config = dict(
    n_layer=16,
    d_model=256,
    n_head=2,
    n_kv_head=2,
    head_dim=128,
    d_mlp=1280,
    vocab_size=8192,
    activation='squared_relu',
    norm='rmsnorm',
    norm_place='pre',
    norm_eps=1e-05,
    positions='rope',
    rope_base=524.0,
    rope_fraction=0.5,
    qk_norm=True,
    attn_scale=0.115,
    bias='none',
    tie_embeddings='early',
    parallel_block=False,
    extras=['some layers without attention', 'local attention windows', 'gated attention', 'value embeddings', 'hashed n-gram embeddings', 'an embedding shortcut', 'learned residual scales'],
    init='trunc',
    init_std_qkv=0.0224,
    init_std_o=0.0224,
    init_std_up=0.0224,
    init_std_down=0.01,
    optimizer='adamw',
    lr=0.00124,
    beta1=0.9,
    beta2=0.99,
    weight_decay=0.2,
    lr_head=0.00525,
    warmup_steps=273,
    schedule='wsd',
    decay_fraction=0.449,
    decay_shape='linear',
    final_lr_fraction=0.1,
    batch_tokens=[32768, 65536, 131072],
    seq_len=2048,
    doc_mask=True,
    z_loss=0.0001,
    train_tokens=523600000,
    steps=7787,
    dataset='wikipedia_en',
)
Each number is 128 + 24 x the weight over its row's rms, rounded and kept within 0 to 255. Layers, rows and columns count from 0. Numbers have three digits each. The size before them is the row's rms in percent of the matrix's.

# down: layer 10 MLP down (transposed), 1280x256, rms 0.0696, rows 828-927, columns 0-63
# up: layer 10 MLP up, 1280x256, rms 0.0736, rows 829-928, columns 0-63
down828 035:123134158160128142147107119146123131130104139140118118116125155113139128120120156101174127100112109115135146153137109144090137140097097106108137143111125143090141173124162142103103085129119137
up829 106:176136104131120071124142083143149137133124137148111144112118115113106159114162182093116150159124108114112190148155149138134129160096123140118065131134124081119158147134102140127104137143138102
down829 109:122108131134118120141102121126119122165140129106091104130146125142152128176154150116149135106161109092158199120141166150130127125136149128144136131134139111141110117091159126147144136134126118
up830 114:102119112136163121130137165157168123145119112091114139095158164097129134142131124140139134153117112109129075121133134120102111151092127138153137130094115135157150155082147149189132154136125141
down830 116:099164150129137124131110123127122119140114151089115100129116153099147121135150084133142166144136190146116116126151109099083121185104087115153138148140147142139118146124111093134134134105095110
up831 056:135159096161137125142098127127141098117116101126170118090134157114127081056140205152110107121091150132153093150124149122162156126158145136111122123105105140156155115121131154124121116104158094
down831 065:129152157133166120105169093117117143087078103106126154122126133087118157112131151105114157146122126115124132142090145146148124109105110146129123156143138120151098159104131120129116135086136144
up832 044:100126124131105130147146127127167142103126127126146127140152149137159127069093181125121122148104160114106132126117138138126132147100137134145122102109080150157174129150131152168117117129123137
down832 037:141131127119139141125120145123123071162095136125102094117109143132131130129130119144097095118138137108166131185135129135126129092123081137122128108146155150139132150109102140131154135126095084
up833 113:072121162137110131105144117146146066117085112092089076133124106126147119130100143113113109125125138120155119143129127140144138138131131122160169109106081130137145117142141155141096131102136131
down833 110:117117135123144135115134109178105142136121144146173148149145089123138149139139148088108089165106109122128095097135149094187123134163150130102118117085104139135138086113132129156134145139102099
up834 111:101161089119162137115131113135138128143119121154168118116129118095092116058146152112130149126088122109121115154115116121154141097217124114143128150140124110131133149098086111113132068112090120
down834 110:073112140129148118118103134101118104141162128150164102133134138124128136139140131126153181143126112153087114159147149130121066117152099155117134115172113155163125129131114092094136132105102151
up835 038:126174155125120145121112106141135112144149109100142101082178134133123099082128173152126098096131179144130134114128176140130141142147126164082092138092110144164174144102132163117109124125161120
down835 037:131176117112138123057097118141145125123213070115155142102149154196158141105128130128074130174125116143105120133154126148141106131166143122147136158121134111100152126137161111120062121126119160
up836 057:116178137131099130106101129127118101132122089125120142128145162130183076139098125155189149150092166149160144100137120143160151142142059111142128124151141106129171094117148114133121132164122125
down836 058:103101115125117142163139090129125117107149146131119127143149121121085086134139160096128114089110110149151155119129119158123102112141082123111159153104117103153115119141122150143176129112125141
up837 101:139134118147116147068163118119131147105152153117135108112172127124053126115097147126155116111130131138121094121109142155131139174121105139124134119109080131103134144125105105142168126133122110
down837 101:125080146131148126106122157094112136112153146120144130103128147163086133132115114157092124087131119104106102084168133140176109117125128111150127105140123107078114136168077083102158128167126137
up838 088:152110120200128137171157092112108121125125116144152083127141114091122103089151136125115129139126151081137111073117117165122153077111080157126120137153114150130139121132157141149138124112150125
down838 090:116158101111153108159112142131136140123107077173156128188084111127165147124113074100145126111133148109145158124142096104116092106140158094183126153130100139132097147128090132120130108098136128
up839 055:149147094111159088123137138128130096143184107100149107113113092136087121103125197174095135090152152127136100111130133113135148143137145175109062145104101155110173153122133183141114150164120118
down839 051:088149141093130135152148149141148109106075111131140094146147141129126120129210133125133156144128082142132091165156128125147125087153124149115122186084112136143172138097106110121135137086125168
up840 120:135125140109064104105117136179145103086123125146096125122115085105146129117141139085157107121142151136086152075117108122122149089175114128137088082142099137150132137117133120155097134155142138
down840 117:146125099141138161127154105112118127143166101141182139123125165114116148121118099121150084139172129106140131125121151101150121139127144148115115084113139131128198111131140134093109114121128143
up841 099:167114124164105159157157112112127124131097099142131115110163124108120110105111164163146129125106147086140146095144125162114160133153111148095150121108142104117083114117117173123111124123139113
down841 100:147104137085127129113147152125090111124114130083164124155092113116165131119114137104157159145098098082139110129118127081162094151109115178144117158139143100144142112172147126110140145164110140
up842 099:148152117139098089164150156200158093130094149126076081103140092101072130105185155121108145128146186139158114116116192145109098127125124100135129155134103087140131110092143146142126151126161127
down842 104:143091123148109147104132103100100101133129146133109151166124119115086134130161108127044147132118135163144132113093149133125107116133152112106128070124112122102100090172124100139133107089096164
up843 117:109175070141130138119103117113204141107117111121122145134127116159138132102173178120139116145123165150078120136123110136117160160159129089133132198115138106113116132130122127112115101099110095
down843 117:139121125168105141155127096131128134144113116124089103112121124150118091116166096110098178160072120136100151121109128107103103123115137114138128119157104182104100098129106117135148136122113128
up844 107:088152122148125125148131144146139158102078149074170167123128087090150133133127137158148105118132133151154136138146102129141120125155173105109147113095130132135127167165135111166107127112082150
down844 111:142126114169124121153159113130114142143151162137198131078128081138123132128127139135108132089126112088099182066176109132136108105104165139122119141142136161130115143124147096144095154088088125
up845 115:084128083144115111128160121127164146121138112058169145112133123131119087133120119140114127132126115114086121131109136132131118073132100169164105143142103128109107133131083161127082162121119126
down845 117:141163115152131136141166088119106172082155147116174118156140124138110102170147130105139114123124114170138140104131153083078113079158172121096148099184107147150117085120134146150128132123138115
up846 101:105129133152114125113122110144190083095098119113099121116136124118141039128128128145112151090123131141090125140076167118138140161155108155106109122125123140120181142148112164143112138126166124
down846 099:159156132104125162111108142099142136131142139102120086142101153134117134171142115138162107129129134135166110157132131149114128174143125133130129101133151133111148164144123100110095106106152142
up847 106:109141152110136113158128162165111112136130114119119155087169152069129116120136139100140121144091194117121132146090147131166125130149115124118117125096156101096105121142156137173142126128112106
down847 107:144108143154078114076129098154143149101124138171169132108136133106138111154111116107134141106097132137146115097067134087140097148115135137135125126119126110164106140108177105138135130131118082
up848 104:154141108126110160128169149175138120145116117147169158137097142090162136106144179164127126138116126155168131112091147118137100123112130138135109111104126132142110108102148155139101120120133130
down848 108:118149139098135140147108106158118094135114102176115113162128160130106122075146162162114140114153119141174080089194121117116158074072149149099149134147085128088137119126159132117125166119123098
up849 109:168163134143100110174173085186137109095145060135160128128154138105097120104122136113170092095092120123118124135105096113128121162130121181099132147130107146169141127145128123107128132150098101
down849 105:170094109144097141159149114087134163119117119162163131130154088133100116109112122114153139156036098105106134130121143113077057131151156088127150092170117137138168116150133146102130148123127130
up850 106:133097151145107082131125133109154105113111138129112114120139158146099113124176136151152123123140146125119133135130148150114176109156130150153097120120122151125106124154105137133097097090159122
down850 107:098120120136144118103103150146132155175089092115124075156101110104123152121125163140121166134134125138143108098106166134159141101139156085099136080137095113126136131146139104146139155119123101
up851 121:134150080146138111169113155161145115129096111126128095101149166139133125115137140178166155115126106114150127099110141139122161122124102122096112122138065153112138159117114144193133090119137135
down851 120:120158135139134152126138115114157129144124172137094064136157123106125129151143166143137123124133158107109112107107108135159107105118085130120133116109076160097107106114116119144149135122103141
up852 133:132192112165155124115138086130160103112100090119151121133142106127154084123137170127127119166078166132166126128111153120107150080140132122128143168095143116141139157100147132140136126104156093
down852 124:155111129118135137109134127129095137121109173126115107135150126106148142107143104152107132141103109144164126109106149139100169081143163151144141129087111112091115116135119120101119092117125075
up853 105:125156137146139093095157096091175130114134128115124099111112166135128127115115120118120122105099116090122107125114156119115120090119124133131145095120095106128121131130146143170110105123137113
down853 100:169095097092157125141113147120110133110151110122185136164143127113142126097111108146112161124108130139095106095133132143108132143124106097083161109160148121126104155129100110125163122129137124
up854 113:174158150151123131099111153173177142112120125134150103117127088157114116142118129152118155116128151156144122111109147136172133157095109132104116154130135127134120148090129135134114102152127112
down854 110:152130177109091144137133099094145107107122099128138147166105110160144104131107081123166140131091130075096127148110059118121114151121102121157127139118123161122089119140130151121102136122095186
up855 125:131142148125110130109138169197136079120167092101119102106144121131157118056169150138144105123113162133099112141123129114143141106097158170140134104084101107132110146123115148133138126150158134
down855 124:128119107129160112126146091134126118144124135149141149132101106127157147114095133152113148118115154129102127135106143156113134165128133072106128110135166125128123117156108125095108084152114089
up856 107:128122134140104175128114131138139111150094109139180111138140127061089101071129151151129161086119140137128109115134116131141126125166171121067155120126070136173167143124147140169098135103149129
down856 108:063113143095158130146111083111120137151124119117201156111166099148129136109188124113088121153129123109113116123126119086164124116143142138118115141154104149131104131135142108160127149125134130
up857 112:164133146124133118119142121132130165123115110123117129133178112138104128116068134150144172087136127106138128099129150176147141134179136113080118163136105065172155118107178133146111154131160144
down857 108:120186125109157127123111156123101170103134130128136114143175113111137109124118095124143108112118142204128136089122120136120180116084152101112166156109118083130149120141141091064125150157131119
up858 118:128147137136099117151134136127151123158156118089187138111153136099130078114097140140136118123127113123145133110101128111133099117159118159099102110143118119132179114095171186120103110130133139
down858 119:123100105131093115140139164094148141102139138101157131184131148158146143113129126175145129120127097082139127129099124104103124127112140100127152079113124133119113142142103141148126149125158126
up859 110:099182136125128159160171131126135113132128105127103122120122132145134140122117133154153129129136134131125093100080110149126106115148119093152119089108106121150126134127098121101084103170108119
down859 110:087130104100122163133114108118129168185102128127142124125144112118141158088148078112151096148152109081102068132096168111102128141162144127110139127176153099131089141117110142127135113180121085
up860 103:120138143109140118121152147111137114128125140097072112081157099135140074128155139098127159098113143129131164161115146152156116056106142102151067147130166117097119146136138144131126124140094105
down860 098:099119121104127165151111125159122138129194157126117142140149143139146146145132121127186108129127114162141140096126161141142142140146104116139117083111117104123114121118149127055128141148154092
up861 086:103126152164134164149186091093129125137107116126149109096127126098135128117141114141143105154135139120095147142123150123145106128103109145137102112140110151119117112107117149136119163131125089
down861 086:167171164134160140132126105148117110139080120168134144144125120086152133119150118159094135175182160077117171135085113102124151125112101144154169169146128099131119118103098152129139112138174120
up862 101:125121110123158101164139104154124132120120105099157100112125116135159123105159126137117145142144108130134108122122171112097114129069131184153126094151171100121109159137139120178115132127107076
down862 106:095141124142143095140152143135146143118128138133093172132130136121126122132145149147097110152149106128111116154144118117128127169102122150127109119108149119093143126148149085143136124138100198
up863 102:102144085121101163141157134093146130130125136100135116130139174085155107093117165127137114150152111092093129144126112151106164127138103119106131127141152147134103133136133155113087157098155126
down863 104:130129127143117156100162125154134157121162147102170122160140122105138127140096144098155104114087122137123111150131129126129123131110073144129113138153152127164170099136119124134154131119135170
up864 094:091131146086121118178127129132105114127099116147107140128145137131143083100105122144154094128098122104173136151106159104157081120161090105139114094082104091108152098142144137164163137133146123
down864 096:101129167151140179123134130130114110096134084155095132128125105110114108147138185127135098121151159099067110088157107147099180091117112169094145125128089129066119139168119176115113176131117152
up865 048:097161124126109142143139134164165118084131113081134107079118138095127145084089164121138094131102132130125124130112154128157153142174125147109135121093084136107182118145104159144090122102129101
down865 050:170120131131137101090125166116110150129118152126112169097131138114105149119092156097181123119121109122109088151140086131158130124104140127104150120112124145124146112116121113091144150136102103
up866 112:116124129113126128120141105116141151100079116091176115089136141111108091148122135146120120129115127148112116093115118105131120148161116120073145141100103164157117110132135167129138130087102135
down866 115:129113126152120139067131152142165151129112116154096126126134139108128153153127125110134122118101123116112106163122157126139103143137115150134131119083132132120159137110174127127149123120150134
up867 103:163171150153116138149142161140131097128109087062128081112136120130123087110111157146109138133110143093133123154126110128162119157124144168079153118134132158133109122158121129141081155159120144
down867 104:191131130140147111128130151101118108150133125100158061125152152119131157128078098135121101123131177108115139161105099125110132133141169151153122146133153081116130102122083120098080114096088147
up868 094:065151109123148160109127131116141124130116145118123121139118108126080088144099152151137154141134101122082153135102180110141116162127162137051170160125116164110172118113131149152142127151113090
down868 091:140151109107190160154101117151127131181113140143175179176115136135167112191127154126152171147190114092111139152102168112135078158122133108118134152135149143125143127137077116174163123143126114
up869 102:136183147165136146100133131110105116123135129142120124077179145143114116086133155158134142115117120108132114092106130136157123138170102135042145143126087117133115081103132176118141143108133115
down869 107:162174108104118098096142122126097144135180114096098102136160146124126131128105118105132138150121074125075184125123151125114141112081117102111120128120173102130140158163133129097143098157117120
up870 109:127110126091135118119127147138129148119098107123147098116125136124132078118155149111147149151118126095100152109117121151162144121128115119113120116126122073095132162145093102143122152178089131
down870 109:171137135127136119103138125125154189108113105160125106115143141123125098128128138118140137180101125101133110135084101132140115110124105081154153116142172105101135131104124139130152142184080118
up871 039:136165150107147141131108077149172123089108123105129104090140150053139076086135135100121136125117146120110120103096145134168138133113141152144093164114129151113141103132159139148093097173130094
down871 048:130114106148111112160125097105086125101154148097116089157156112127061130166149087130116140132145140089094181137097145134140074131146141123129136123145147139116126142158082151161113120168116159
up872 041:117119126119113121093136115152149125086138101133146139083171118076115120083160171124121123121141141144120138111115150136164119160147142123141097117115126131141164131096126176146107077184101122
down872 046:076118117200123108146083105128121096142131098127148144083072107129136127098182151101092138135124166119153120104152110129126112127160111160130168160129133144116082135117135153131112091120108134
up873 094:080127139139150148140145115099132111105129137158111139142143096139111090116145147123134080108127191135116084100119111159140159110113140103120146152137125160129142121073151183121135125113163110
down873 097:099135110146165136162134122161100127142158130129159125186114131106106139128144154098189107188152117087149096105178146121105099127104097134149147155153098132072093107117144122093137171121086135
up874 119:126159114159130138130111067179212138122137127126108111083118121095115125136136153110096115145136132121101148093087133146127099110137107145135127127082132123138131111138120180162118111131136138
down874 119:137157094094105144158136073180115142171119129158129143156104103121131071187119145102186109151144157099157100135099117140147097121123157126154126103155119147136112112122179128158159142111141128
up875 084:169109118121100162114111125129150100166136111135125111129116127104126104120105136094124132126142138117146095145130158169207157138095116103133121145132106103135176091145198152109123125135136126
down875 090:135119092120139153127134157127146151138150124120117074157099143114134135134120141140157085136139135118119124104184122126168096078120117100139159158175129151106123081109107085072129146125099123
up876 104:164171123110127086109167137138150161137168100059103143129155152128117141123094139111097134134115118161142100117086141130139128103166103182160128112093126108130138141141159121144096091153128136
down876 109:145148114122170158121084160140127126124111118128072138147129153099182104095167115120121135122180084135135120145162147137148133152133046130136153126128132156147135148144159095130148129110121150
up877 109:085142164140113141098133085157139129142116139143156143141120099136150108126062131139188140133120157115142105094129140132133129131134144133099102084069144150150103124113143143105105114147142168
down877 107:130124133130092127106148149134149106173130087098130152109111174146139122104112142102143110117128150129133144140089169124117120079079136120123167151129138145123121134106103124133134115184128124
up878 116:096115138156095139110141131117150142139099104106075128123114125091161108124121167189118121104122165102113157096152156175137138097113100143121135108111121175170150109093128152140103130157125089
down878 108:134095083129157101109129157122148138126128154144151179147106125127102171133133132168124106133104086122118116133133139135125130124123124105123106111140132106146135135131131173176131151168131126
up879 120:130095141113111112139106162118152129117090133144133088120205114139087071114080144161115157084146123102126110126113124152189152108088119140092139102118086147121121121133118123139098141155109149
down879 115:178169162139142161121111123093127188053116159076145126099105145138117113150125137123138133116169129121141162145115145168140130119140145122133119113087103086110128121147193128120102137109074119
up880 129:164161113122125131122115117150130104138130129110128116046132156138134088083111146103085112124142115105099083135110124135108114123157168109118085170053124139117134099088159162136100123092155113
down880 124:129158151151135125132115092145146141094115103136129137112138087127118183064167114121155142141113147086092067178147100122143111122121118143135164101107120164128097127121136126122153164138113142
up881 098:114113116113164142095130156143140135121128150079104136109153155139108121112089144113133100115134139098185168121117111148129091104121133133154110128112119136122111097140147117121103122138124108
down881 101:110130131154111130118121129183131111159112130147125095150128150119107159112086126126170121133125099155087136137140180103167123109141124129074119086129134082158110107089148146138130097143140097
up882 093:108119145175136151149121102117146127115100139139111149127176116140159081133143125103128152157161156137161151151115094103157146110137107138084118126129109135132122105161092105171127111127174151
down882 093:110121132086103175107154117080152164128109120116095099163096103146137166187115107102130134106112104126118130159113108124113114146117077134144106135113170138127119147129149138115134126107076100
up883 108:083147131168130124122120117133149145073100119145110131132124094162089115126144141136132095105130123115103103124108150132122133171145151117096135161137105108135191157130107131137129127145168110
down883 106:088113134117112129128113104081122154183144123107092100132104089139126140128121110124133108147139143126112131108111113113115121102092134140158161141173094114062125159130127125094138150162110096
up884 119:134140112116136161123098098118112130094099115108107129120142128141117124122170136156113125114119150127093139092130108118117114091150094170082112145137130159146109096111103127113144134133130132
down884 111:127124127133142098110162110148099120173135135101120139148114121111124155165121135173135144121164118136095163146075093083089116102170081168170134135127140148145126110119132120085155112145150146
up885 047:109167111145162135127143139156166156081126082066176120086154140110117086090107149115148102136103142096117147094138138159172124119135122113092096160115098138124167116126107160139103118143150142
down885 049:090139130110094112188146143140132115165136170121095147120169116081152155089135135097135110117107132153133103155103122109158144146149117099118138169110180119116145154133126130143143100139083135
up886 103:122141129118135150152145092168122124141136151122100108129156112118108103128169167120156158086149149099103163111118108161103089129167119156108106146124159137132123141112108132154119126130117137
down886 104:116114139161156104149140155154091141139149136163144119153155113134128125139139172148126112087148157139172116130087137145156110153112116134107138099165112149146104094100121128146106131166109135
up887 112:094136128125104098120093110132125117088139111124158126129116121097123131118137134134122100154121116125135094125119177151114123145175121080109140154116138104138166160089133133114126108121145120
down887 107:109112157121136124123124097078128141121122083114075119140129164136161133144115131100121105097149116130122153146122156045148167104143140127136113103099101107091156157116153106124120138118129122
up888 098:121150138168095128096153129171149125105160128113124076086151128106150085137147128119110131147106156138134114136118159100121122165128155151158142100100138102174124126132144129129137083068120137
down888 101:169132107121140121109159185099140145141139143149138183126157120119102145146133123140122098115114141201122107141125116101124181136125155122149137151124096125145159127143106146106107157131174151
up889 030:118166136123136147110137130119184090098122108121128114057140140094142119097122139125146115114140124097142115129086138123171150130148140153138115096081085138146133143130129132109112091133169095
down889 029:147127117147123124142075151115110130122134113138140140152111128162138129128135152131145132133131134199131127129134111132110131136113176117114137164141123100140101118128173133122123111134125081
up890 121:151146128153150146124111133152165109142129102128083106101097160091136087093116141152110097134102126102121110103091093129133133094128151134120102158081129150132149098109108137107165156137131146
down890 127:112097060124136107150138106169132152123139142123151075161147134134097156152141157129156141144150064112121157121119145136083144134097120125130142086114101117132152133131120102167138107120117114
up891 044:129162150129131145095136166130134126073134115111139115091155135118131095101135210128186127097095132106105180136133126126148156124123169144133119170088113148144138131131129134138097131124132106
down891 050:112142122118062133145139140104169212122150117113137117138110151131108151166175174178101134144118134102118137120129153135145098133116133150114122147144101130134088110194176145121146109106180130
up892 036:115154107145116111107156116140143091110132118098139084099122115130148122072152149141150130115076126141068100112099124114159181116122125152141099145113094144130145122127144145117112097130150140
down892 031:115098134099104163113129105096102075131150127105157148146079154149108098115129156126093142142142104147138101086116094111115088102108106101161136134132166097140105140151099111139184100086142170
up893 120:144142152125132117109167122137111128125154113118156123123131118157114120107074126131141181092120138156107140100090181093168110102101097150107123096127100129127122100154142153126139140184099086
down893 115:165151147150082141142149143111152117080117142114125127150154098099112107166096121112154134089173151113131164117111138142134137139162151135132130159103099108171130106168136130103105112109115101
up894 109:114124133132147135138150110143151157156112088114123114133142092149163120092124133110158137153113138096152106129131108118146138102110118118131103113101097138156138135091120111114133147118166136
down894 109:105139141098164144172143146140091171136137163104140142135078147115157139174146104121133167155134109160176085136122131158101153095112114092148146112123107138144115143131117143076153118105185131
up895 098:144142161111127148128109099147182106114117154116099141109106157114116143111127111095136130070138102117130130114123129128143124164124148126125102111134151099107137103082123122113116130073178073
down895 092:148145123165145111169152142093070123148116143137137113081156086110131145140133121082123137133142147121179165122057127128103144139163110137075146133153149156207127157146136138150173136158123132
up896 115:150108127126106094124110157159191117137149086114154140125111113071139133091142149099107132091126105114142167108142159146156108110142164168105118148149156128159136118078118123109089112150157126
down896 111:126124117068136155108110164165107114128116137118114186141126149090161175138148082106145138147137141203112115095127134111128117112106149200108104123092130173162138142120105138154130088185118103
up897 108:128162138163141123153156121116150073129107121127101074127173121128158131129108136089114140150116127117116103151107119096145129154122156156125094103086128111125101148132147175103126138133119149
down897 106:100126111142126150136109155104051163115117124120134111139152117130158149121124144106126177169159168106094101137163095156117133126127127133134104104138112119130077163171167090130121118065130129
up898 096:097112125082172118097151133104130125124135145128117158097134125169118133106078117121126136134108105161103143125103141129145102088141149107091102151115106138152108109128170112154118133167101078
down898 097:126136140122150123114092137149115094081125113054125135097081147098151138096130154125154106137148148165131132124133111162181172112150155116133177102122144125113109160167113107119136147163094100
up899 038:125138142178124122138133136155135123129108122083102109087144111112129102097082163133161083129102118139157127123103137171155158154126142170127111138071131145161157123088137139143125111119102098
down899 042:116173142146168101137132121119144099116111148118160132123169090143113122109161117077141071107094100125224120136112087130151111170123115096105106102130094130114105097120134075133133162118127133
up900 114:123126106120134143158142164156161061115135094112089117102168133164176150112152121139158098111115106126085116133108133134133121133128129134109132136064131103164121141132120138125117118139139103
down900 112:104154120112177152134080170160133103148128128122124098128117126192137141125137117137134131069163109188175144105129125120122103094106149150136116124116101098146157135125143139132107143112122119
up901 106:153135147144156105150122152118128107146109121104075122109131130115156141113144149155118127114121169136134136149127142101142122096111153132139164117125128134170144166129099116112137106128118108
down901 110:131109088148119117147149171145123151121168104151135164141110111134108183138162100132151157134114178086156109142121125111124151113118125114115153165128168117138115147150130127107137132083140126
up902 107:134176060165141115118153137147117110143127116137149134122131130073110123083124156107148133110120133129119130134133106098131116154143163159127130161135166156132112157131161143106112109168133168
down902 107:131169099123107148102077163133091071135111115086135113114122151112145096112135108167121111107115139119096129106102091141133110098112118122157136128128173137081115126112154140091147118112122135
up903 110:104139088136170141147148149143155135095164131142129150124161084145168154134159151115125087114124130104086070070133117140110164097132109134129105152105125151105165143142136149129086095135142103
down903 107:142107134089124128144119130137138104115139104110160133141142099130157126150181132078089113130113151171152098073132124120141134117112115129118156150140115090131144118116147133117111111101126136
up904 127:144125130146132147159122153112167086118115063089126137114141113123137123085156138128163128116112123105172184159135137139146135120108122153160108124116131107142111137101164167078124133114125111
down904 120:135118143094130128131124160138139127099116141137111142110133108129113109154170088161119143177147146113127137116160104104090162126092049170189171125152111166133137106152127127088144114138123170
up905 077:143146154113119126118156147175139155099081122118090118097132147098127128118145146128116125156140164124084104136116132092133151135107195132112128167106066134155097154116170155122111144138181100
down905 075:114108125077122118160129137131127106159147116160129141086113108112176121128123088090131123111132139136155138124098143106150126167112133125122105143129121089148127157150149147114096139120125165
up906 041:117134114127107118135097117134133110113156103092121124082143158090126127086121166128131097098114139105097131132133158152155126118142145152109113127084115121124138118088127170119120115133179106
down906 037:140142150143144151103082129110143145123148126128131108114110100151132128123105136170099110113130164098162117105114138136121114132143178141160106171115108105104128070123118102140161101100181116
up907 023:129195129123121111119100122128133136120111120121125126024137117104135084053131164119152135138106158120138170136147154137175143127126126121112128141103111147131134134124134148127120150147137123
down907 022:111116189138133114115120108145096122130126117141113110131116150112121124093166108136117144084146103126124164095117110120118122121181121046136136164140136128130126119146118188145124136136132141
up908 030:129225141128106152129128173148130119128128121072124082077144141114121124094079163164136103121133137130120125130134134134145103123132133188121126128039096155133151128138128132129087106148132097
down908 028:123093127108134126111146127119119174116126137106128130164124169129153181098145121123099075189127122149131127118137138181134155126119128131083132162120164130139144074170139124120136108124128197
up909 114:152109144167109144160135120132122089107109091128151130128127131119085128116146176136119108116122166135158105106144126160122177113117088145109068114079124131137163120143178121154108137125121101
down909 111:105138124146134095091182116122138144103165121146152151104127118118110132140152140107114107146151166115132119131120103111111117143089129143103150185163125132100136114066111149157121145127157075
up910 123:136130136113104144125123144121127132117140126090136153113148127137171137122141134109161122125093120151164151157135146123147136160073138132170121145138106095126129100135138118111095130128164106
down910 125:126061103140116123120158131089090148102169148130143113121143106152101142138109085114134128134114076144146161158138129135113096133146112071157102155138132145120119140145126105117114100114137182
up911 124:156107101111130125122148149170115096136124126090147107098186141134108125112106193113125103101127090154095092151116188108155110096124157116091128137115125130118120133134145122134101145111122105
down911 121:167108143113137155158141070104131123087150136158122137129177118149150132144070149127091108104110144141088115122107116113122122096118115103125110104103118135149093142110168112106111122106100056
up912 031:105189114125128146131130125182127063123119087126118117095160125109126121031123190106154126104089159141117109139127164129200135146126138143087130116116092125131151140122132151137127123130141114
down912 024:105136129135114140120131120126123133124129138114104156136132125147142102200144081132188117100143202140130078101079149145136129143165080128138172132118068147118104093197125135135137122098117133
up913 113:126147128188156125101159141137153138126181113129118102128122150131120100116153127122151091097135154112107120135113168087117104124066095161100121128104139144095132133117136140123086136140108072
down913 112:140099110113109156152175139130142144168139120105112093138116113128116109169141111131165128124145128119105148117097152119151184166124118141148144091149087148129069107128170111130145159084115164
up914 115:158161103127123122148133117160142151123117086142123113084095158125155094101132123161172122159122170121139141131086132114094127121170149121147156136092083164180114114132108111136121118098140102
down914 118:107153145144138146124127117052104096107148167179120153138135111087142166122123145168119116114139123100061104167157111139150139128109151134103124151124134134151090106153140069118149076119154123
up915 120:115134072133089127115175152102123141101108127127151118066167103110081111135086124103131082158086117126092092130113083179174137096120100121138114171111093161151153129133174142145066120149095153
down915 131:120118126156120170148148109138125144125118136123149123124136112090128137120118096127154135153140119106099190141122142097098142122128113137133138221152144173131107113140121105113116108092138123
up916 094:110133129129109076169135106138145121118122124146164124107134138125131117059121178107128135130111135081133148132128114077199103136137143133131116146077126148138122130100124129145127149122142133
down916 095:163172123121165143145090116102086144158100123138096129140129160146145131105124159138109159168146109166130117104157046122106164091142097079116162155172134137120097143120107118181088104147148147
up917 106:115113129166148137145151120137132122053167134151125133097133139121158130149086131116167127108102106157137162110101152156094102133139134143076090161127133123124133114147161145141124150121128110
down917 101:129135135115159137154101134121134122136194102120155167123162134097131150103079143119137093081107119139132091123123139153151141155095122157132130143106144097118093147103139113117070080129141139
up918 128:151142137163137119100099090110162156102122102126111112099152121140133122123065125140094122105150147151141111115121156145149179140177135094096132141106100129141156130132131149146088109179116135
down918 118:159142119170095092150077152106134100127132107130117164096102081110118110131148097115152143137154140136121137104104168102140118141157170110114131124125133119155111113149152077158180102113147150
up919 107:117111082125140142179136140133166143105111125119118151115132114086170136129111181168109121145133164132132125130123112135140151149108180110084121106135118129202152196149160159135124095129144098
down919 106:170111124108096127132167111127158078118099139112105114137106112138114174142098131090115112123112154146094127142136144108100100084090130102168126133116149077119098115133122131165081163117112135
up920 104:146136106077121166138109103093135091123108129124166141138135126126151106107126175171165083128111129125109150111149079122126151161114147112118111145108124115178139094158144121097140158123114112
down920 105:123157137143122128097135164141185072111144155115121179085120154151126104169103145119141141118173170138123132123132144187120142110095137172159118118123120165172118144130163147139154134138111149
up921 098:137132127144136173171186150129117129123129064118127106097206106137162104125174119109145127131095161087095116158078128111135097143088165167093098130107108134151136097132170126144095151081130119
down921 100:089116129137135112152139175162178135097140104122132120073179098142149154109076130117134172114153115136151090113114156141113102152075141160140094129162128179136151150144120140120140128140163171
up922 117:136162117097133138100093167131182137103137134137099076106155130144096119115103121105131084136109135106129115122142169142144158145149119144150135115112117138155158054139129130136143125107119092
down922 111:131153147096131127125104127137174127109155136137123132117135152126126168137137152149130096151115157078189150118093124101180125130160161161156166115104147147119155105115109140117107115091137136
up923 088:122174114110123097123104166161129113132093150087136133093141130107120118108161128105132130133110128138150158167129078114137083125115120168118114090136123090114116152109125180132129088160131137
down923 085:118146140180152103100087153112098077119113108141116093102113117107134124112117158142085117098146142127108150109126157161160121152143150115117170157166143132118146133111103104094085127129119131
up924 096:076140110098128132108142086111135144124113125128129089128115136115122093165116121129122126157147149097132123096129135151115126139143104173101096102109090144116103115158068123156137141119140132
down924 100:153137129113112112094138123107114130122129129143116129167147116098142122165150100127099125133105130142141091166108104103113135146134120128109152187101151139121121118115149163103122138128146144
up925 104:117158133151091153133137103123137133141125120126126153120138139131137116097147120113137127102149161131053152106133122170105159122108115182144140143120093167144163139115106118110094128154124129
down925 101:101149139103124148154161160104117098137153122154127134113149124124138112114087108104118125113107163124174162114093116121154113095146149092161137132151117125084085191131112102126113159141128091
up926 102:140141099100122091161112115192114181093154136136146136144145141154109127152143133125150136146131119146123125129120149105100108136156152145089134104113093165129137139123109116163131065108186102
down926 093:138146120133106155107141138092141129123134119100132108130111110103153113106123137130089118130104131136089125132122135160174207120072131112160114138088163093138137137143138158075132156114108137
up927 101:099130146122130158161137143125122136113107131112122119104144137092099136108119130142118110117120106125111111055145117142165168098154167113096125138115111153152134158143129139128098120187109103
down927 106:146121150144180131118088129113116131128204115163158118145121164121123139117079136146168131123142091106138123115146104120162123172104137136105158122142134149103164107070134140171153085132124133
up928 105:091117137181130133143089133192126094109111130164109149115130149070138126095133171135146174109146100145094101099137095118130120071140161132121140122118133136100112165126094147142092115157110085